Weights of a small GPT-style language model, trained from scratch on English Wikipedia.
Size: width 192, 4 heads of 64, MLP 768 squared ReLU, vocabulary 8192, 14.8M parameters.
Architecture: normalized queries and keys, norms scaled by depth.
Each number is 500 + 40 x the weight over its row's rms, rounded and kept within 0 to 999. Layers, rows and columns count from 0. Numbers have three digits each. The size before them is the row's rms in percent of the matrix's.

# down: layer 3 MLP down (transposed), 768x192, rms 0.0915, rows 707-723, columns 0-191
# up: layer 3 MLP up, 768x192, rms 0.193, rows 708-723, columns 0-191
down707 090:470574475519450486480503489561527538555512458410505515488554455395486508454478478538518483472470453564570472484460483439495476446520505504586514509470509527516514539536436473520496504474503484469574449465460471549584493523469483463487493495542431596502491485466499467454448450468413489488508581542434487473428480532514491480456537462513474470561486545547535513558513560510548477470511523492494494362462477555471481542482512459479471534483534432514477488521433521505526529513494552458593486508436483472513497533479447436472483507433535578541560486469477495499477553426554497484
up708 099:462465512475489522535478473482529431530572473504482485474525494561538419516547468487476514496542491461525453532506553455550505523443506539514439542514442422520465479495506572489465504535512459515457479572480470496420547440498445429446441535451513476502483521562477524420518480491474602466507514524522510476535460508448481575487475505525616517486490520540518541511494476545563531521534469479490433494506474515581498506540470503559475439504477462512453466411526542500509518453476455558489473452522483494569475438557351468519552455545518492522532549487446520488460509435430537520
down708 104:484405473510463529493517521472472519511496471522442482462573583543475488567503548464497465505529417493499531507584526529557514568540497525591584540456469496438478467558489482480539571498438501444475488458525480409499526468477477596499491496510534488464502527534528479484512478430532551486508455452488427524471522514500498555464524464535448481466521515453474502514476469508457497468537514495499445496530431491415501487475496480435572502494492451527484551437449584499552561474480559527575542483459563498605524490441565446519495472478495460512529573445487516433487465454545512481
up709 099:448537489457465502504525509537427444475498522537521525477529499518516539513588453524501500443488477578506585492474538497502529440488532478507505443480503463441508509536483557409473492454454524440590495479516509490520528490458492462477546468434526581380454440452539509521570607485496445510519536542480547423470517457496541465474472502507501457469501426481469572516509529541433524524462462531447497424532490441503517449484440494546523447497518497444520516511488535504570508477573552490507503449530565551546519514457504479437476513518529517519467550386568509477506441555483501473
down709 099:442477489512410452476533484456514510533533487500520457517466510580505520564495471502549498425520466559559537523440528595510472498557469455528427539524545486488539522508507533471488450546529463501478504507480525494419481512532496506527509514488514499490560528487554454450532471502476518457460466463480490538512478499518583544523572494440579478477538492479461533557444489489532568504517510495511544456514421514464433462493514555605520542471483527442468470424550471478511432500395554524540458488468564407438445515527495479488511553593486608494536536477461502445501527535452510468
up710 086:495508433545502495500486432501489518465460479501558498534478529478600440481493396441524473464498515462481470518484552455498516485511539402498488494451468456455532490504535431586445500484517481458523428498473485500495494492539522500474500445570515503493493495486478560464452486490603477471498558545484523569468479522501447467450554520498454567525577539549550501504464498469538420609501469511459475464525498483513510522532443553498512424581536448422470495512562457433521479502473474530484548531512543440467465496588422527528497485497508508399508518516553513550450514514480560434
down710 092:471540501474441534499462563523447527475476514574420554533438513553487529467505432520485443463444526521563468482508497496486591502501555477521445494476503484452497508457496484514500513480463554552509502490509504536531545537518480541482472624536469471533554451544502543510490505489428497476509497505466496496563589484466428457486511460545491401500500491470542521506472434560506515478461491460582431464485539464468510498565556421466446540442493557481470483505482474467515474511422541574428498483466524509504526463495413484501542481499527431543508445557499588454533473513599472442
up711 099:527437551484496528535416470539456530558391576499464500522506523514512489508547442480507416455502514540529518487513449447420509532492569511453438507499499530530508484451417474462495509458547568552521527502445525520464401555423517502490480545487516542499587416439475516540471502472482518480475502506539485581509479417491493508560491457461485428460475453572453459505501492524555523511574429502495523507513519433500521515515475506542555460483511459506552550470465469526508500496497517471488471550567482455407528583511460463455570501482504545531483469557416458481485478499449507523
down711 098:512572504417530460550567477468465474519491495554463502572494481502489513576457485493489450530515489528527433507488515561544560526446453574529485525444466478455526493495495567542503495486526455485543523518496483522467504492430447444523505466509441464466459465466500500460500564490486527456539491429484542447507526459496574492552460495557477498506503550472552555456571450528532454488457529535406547472501525455522495448450469536483469484558450551530485494471532454503398496537459451502545684442518467550501533492555499521482514493519535516478506456519508408536515523511462521569
up712 093:543438515466571491538506456493503530467509441507521459507467472506500419532497490499533446540497501508542450527545471504463470470482503500514481434468529454506532462508576491493546456461494496513476520458469519537496383564489470440503531487492490499474436484544436504510510488512450519514542524486520544559422520559464423489540458478550521562524458470462502468465510462494529612447496489564476569507531515444468534546540507511390542585503527462507446510559430487497458499544522552493576596584557541458521457501425509454547513544524502522508518400503522527578478526532557510480
down712 094:493491453449483444529408485541474518478390500487576521485541475523511478469492503499448532543494507476468490435572512467524599510485562397488481500521481526533473537459502556506452507475488492482551448503498461478477459478522549542461472432478431491558530508457506490442441459476441411486544446476446475513461599514556443483494550524495515487549508529525559506486524536514501486465484443392460474476479494575548497490481494483568528485494452477455546504477462470509587445445576545475495465474516469496478463538562509505480575487544464446505533495517445444449438505455507464572
up713 101:497581523516455539467541423500425490545521550530488484591537537417522467491538508515517550559538495513543515494433530498506513474510485516481387544518405473485508454525550535461511527489522457457543567515457503489500469469453569513502543523529502532518520393504576491476446505481472469524435555523489525451549579463545491471468525471549464526523439565488521513488465426482498523460472511527472502538501578527535477505538503500516535498420479439499510481466492499541469467598525527490499490495511456521481522444411474519509526490524485452476421547497480477407531495432369497499
down713 104:494505503489506436539547492505523549481435426515515495474473589470436549545455528499565470543588529435482464540540443485462503522517478533539481410497537481516533503468419518548508469492472405449546541466559520502462504432517527499527548509491547590463533503498456485496521482498489448503528550497585502481542545463470511537540499499470547457492470539499486529544474431495564500470493523537476525538453549444583539448510485505523463476551452499519584411467470455495576474454489498545524497462417538466504565463448454465423556477490536511505513450488550555498499483431455540565
up714 101:513449471464475526506532507520487386403449482508485446491470515455559458438513489457389525475485505526538533498470447499565520523564485612504518535457571570448561495543464508476434493523514493535456439486432524508464546484549491471525503499447495510480575472520542448489503499523542511468513471537497532455446505546462530512488579484522450464487510554533471521473452554508414521496512474494504512477514511439530482489416588448539455515472505485488553381499484473436465540491540540463474542528487462453454457587478491505509530546519537525546467565473531529466504532539449447473
down714 101:576554488450502498455525482489574555460557505471441446498474493499503467550547473513417480481497467489451485541455432492490526480524475472488548538428533571495520472519457531487597452566482531461517473489517520545459466483554471551496515530525508577489546415528542482417546587529559521458574511498433517488480549545551503529585525533474486535497486547485582481538544526568528530541568497478452466550542482515501488455511564517465537558518548501461543479494510508515488564472460450504478436474497468557588451567541511455557430510517481514514495534489486451511497489416468458461
up715 112:573509542511519497488462474516554507526561592442569512476500551487571595483524426492491557499493549512534526480429511505498489525508479413470518509487508490433424491491482506547509540489594523528498496512556485455520473445538495484489486556502428508480458474538430489529526439496516469484539480508527565432509470491541470526548494521609494584503483497541517548435511462495472533587469532568502416494484414507481516520513537454442540625556507451510507490499495449487473455511490410476416462448550494485536501493491534500530572510488485493505502441488551494486440501475434499542
down715 084:527499531541438442450480529524462487419546539460494485502481526485512502498464531506470540484525540470452541485452510499484555581509452550511588525537518438542464563509459446499502575558533527510434497504455512460432465384445489481476473483523456534450483463495455526504569417501454526493479509540492551576499477514563427512537507488539531501550483490478523432502581532580544558433477511505475555512407478512490534508475530508487607519458464474538445460529471531412520492553500479459449485518520464483501508491507546542465519488478482544488544461561611503476531572506506457519
up716 105:486618556491439470490487516488581514490524429505511441526502540532479520504435480465472557464513508530465485498559547499502471461475478500505490463459573528479443538558509510476553524505498508535479462491443428497457548504475514531542432484463495583538526557472493457542460535493466414515534515484535474498555520471473452522509575407537478436440456508531490488482517533515432508571492490517489541460508539394543464595507531484529517500434455439422564488461538480504563447488473507495538535472490450456556498518538500466554529529430473504401453435539541464543480535461541482519
down716 105:521506468458551436479530532432478457468447425437508522520500516533457560485536552428567460469516562474437530536591567502471454483531501510563511469520477557503448490454524515509495543453454469549550489519459466522494547450426495490433506415487527517574475499537481550453570544468543544516445501512562547515522545541480545517496575513453477529449470512518403426554495521508424502515485467540564477476502518504578482515497538437437443498504471465453525479562526550501494527478533510555560443460445509496522471581513516507486516505475551461501456515470540504507607533537519490508
up717 104:448537528476479524499528506490510494515518509443508466455539567493555516477531494455509593520476479570481476457485510500489530559477510493520478540480513524501454537521493494586470539487438546504495486490513580549519455491519479453416483507532551494520521469502516503454531511490468550405494394545521494509558505512474586499523501461462538446485539406470411510462509483444477528471520495503512441469557560441563517534458523529456371520521506485505462487572468450509473553508483483504477421468472501566461506418475475563461491417513491480456413380502504478513537422460465514481
down717 101:443516533473482533493522512590556498499527507496489514464573540467526474513553514522458584537591434580484491498490565486481496525521497525515472516513521514442454524423509437506524574534478520522509518521511528505540430501505475570469514514524520540532520466464439542547522537417490516497417441533524568490460491556548464447532515515581507584487553451490569480453533502430539495427483493508543502542562539426655501451494554609509483482490506505418406473494507458512488525585444485509499453510498510455473479505494487530465488478516495489501533446489491519503526463468512495497
up718 106:509553544522502545451538397504453485458560536502395514497553504481462471513565450548480484536523477462594492594541488510507450491573524512417492537420477419501448515555554470486529449557459508549508564456539559487562499468487522474488516486502439469512501469556532523470506506490460451457485556543545484552572548521517488450500488462501469546490440584506502464496531475544507477495501476540536483499532477535493502488463486491501501517474439468470476463566520459558552530528405446538564500542525495482500468472534432425497508500490522470486510531494449556435439464526394459463
down718 101:530499481459467504523453516512512596468564514530577551534533555470472512573533496578535475509515478522362452556523446511482468520509514504451471533477458536516558536531570485498486605505514531476478480517486498567437516443471556609484553435519561452453437435498469478482531522476507464531502558489447499445541518513527518499490511473485502492470479516453513521563569475549521474482521468503471507539487477469550534437485594563434511474541540463584473533447540549547589507502528538505474527493454469479538469487489551497505485498504444513512499544526524513554559489460458594517
up719 085:420433558525463488532541541507499472468462387475470568564595513471517456512463516509478493469503561523496542465472536519516559468545473540518502475467488556480543521483462495514545561540550578514491504510577569502496503489455523526491524437455439519535547468487529522458529479421492451480439580492465566434457521513509493576466544516618482546465458521485545469425459472560456489519547506521433478476429455507533537434583549467539500437464481523522589524429519501479483494506462460471528512501453446521494511487522506490473506476516493488484444488508444505427461521558532488512
down719 104:534511504499511443443525547508579541469417439530499520462482496481438512420517527437467463551446473399547503465471529474520466483501463501543568496478437492485519515434535487562476459476485499493553499473418493472525506466499504481472488458527545476535487575431494532445522508535507542467573500497471510506544504504496530512503512483450504454484531466519454530486445472512555525487521487435541456509469515464476493556450578506417545466511410557399613558532474436542469510531593489508619566484501502511479522537552489517460446534550524568556502508490487514506554485488539543492
up720 092:439552556498524455519451466448489480518443451524561432492510576486508533461555474454514498536470455505507463495466508500451540441571512499574452523465517501487601594459504452519507424475479560510517422540537519525469483447455402443432461510516445525564487502552552470553501486565529531481473505528587498501446505442466568501520517470518453434553555471466507478483454479538506415500534502451451545507555476507439500544442485457460476524539531450501482500520511509518439522468535504444484555486436519539407458458512503525459503555483492495488548548519543458540473490525449464468
down720 100:485536493530517506454516531568556523526550499556538479501526564540491532486490442583483494557524572501505419449543479593527484517450493492481495525562475463567499522510553486489491488494473478460472515464444475523501430478518556510492542526495499494523513440500546514516570402465531474517500492521443481466556500554533487567457543540532493549488472528494550500461462450561533568472533502490495562503545525455451543570530536409496525513509458489540475517432469503504392535520449461488518542467401515449545498485355546552497557472515448519488519424486540527509536482501434447504
up721 101:502475445507509613554517494477490440478468470483506500607483532519514537506471482392568477572470506536537508493490529510466535494568455453527553565514511487461497482475491533452510505478490516469486493512491530527505481499567505546527486537553468525491555530489482552472440533519443500422494567458457532548527505447463525515473449480494505469475525459496487408533478613433531495544542520537486511459506622474514487479479492517490551521515446405531494471477525524568535390521517456482559481511462545454475578539499461506521562472494507437502495553473557483460464553418507579510
down721 093:518526415470504515584431535450436475458475553520486470503568458498579497471387566439459514529460532524487509466488497496434534555503461512471467482538452508421516464512586513480501469468528522505456513535555548518433466480518489522539473587445453520440499490498483485486529550519457528470443487561447543485464533502494476533492479511473453493553607486530472450463499486514569542413492479495532546513477547457503439439499483481425486511442471569493451482466487475546572431513489479558493515491504504506522520523551414481515429440524566512469542524512485469518487543411506501446
up722 100:545479525460547540493463468465442550517460466473479432415601501534501478574488516502525442539477543542466471435509462491553514463505432596497511414481487531509470499494531529496409459507478498485461501563559446489464508493452483516516501440545475457465506513521487416490456510538536471507469525530422501542447529486532534448452462597564506545564512478528509516550525517617505529450509529492486510513496478517512453579550541519421546476479434512507484504497480465478536516561458490468536444520601530552491524436468493468525551561546476461502463442470462530541578507500484498479
down722 102:500502438515507455443517574555531496399478451535450515520448552514537460520480489456515512550510431499549587502561508503467509419465601472522526519473459511527557478417531529468484501483440516491480451508433525451510484613562475555489523457494549478481501469541522529614588486515492491480515538489492500552543516471471413493461515486484496516548510552471543380486481497429477534543524538507512500545515506506521517512547504467512454505482560448502494515460470543491431487473536535543568499441481579534514469514513492494533485385440495492499524551530469462536501532487556546519
up723 103:482521538524532468504495536487444545574526423546644486518501520534461493477501523487470517471482505462519490465490485478583472461428541489470481531464489576491480518440506473526487478551511527492438505491539530554522527531442505458467516513393475564498512469511466517532528531442408538504538458485496504480522517433511551478517530491487514399504469459596458546502505536479525518518522460514450545524466434476510520487581545527485488463412532520472542469505500482532533414474454443534482496507507556480480468510538576519597461391485513469515504485565498460496538473419475440580
down723 103:482541468539577528446547524478443491534535506453526436481489513559490475479507518440459529557521445490508465513492533490535545444449542462530448565491483530517453518464514471562482475525498528542583447503494490555503534479466503486489534480467525532498526547554546477482497470383518547524442496448467480428509593504587529478500509535527448447531470480464458457524489549481547494476511575466465496498447450497571487580520516512442502517470572473439531497583483494457470485427488488514453527551589420473498505564480501495530549408471408532477470489501525489522578492475570483568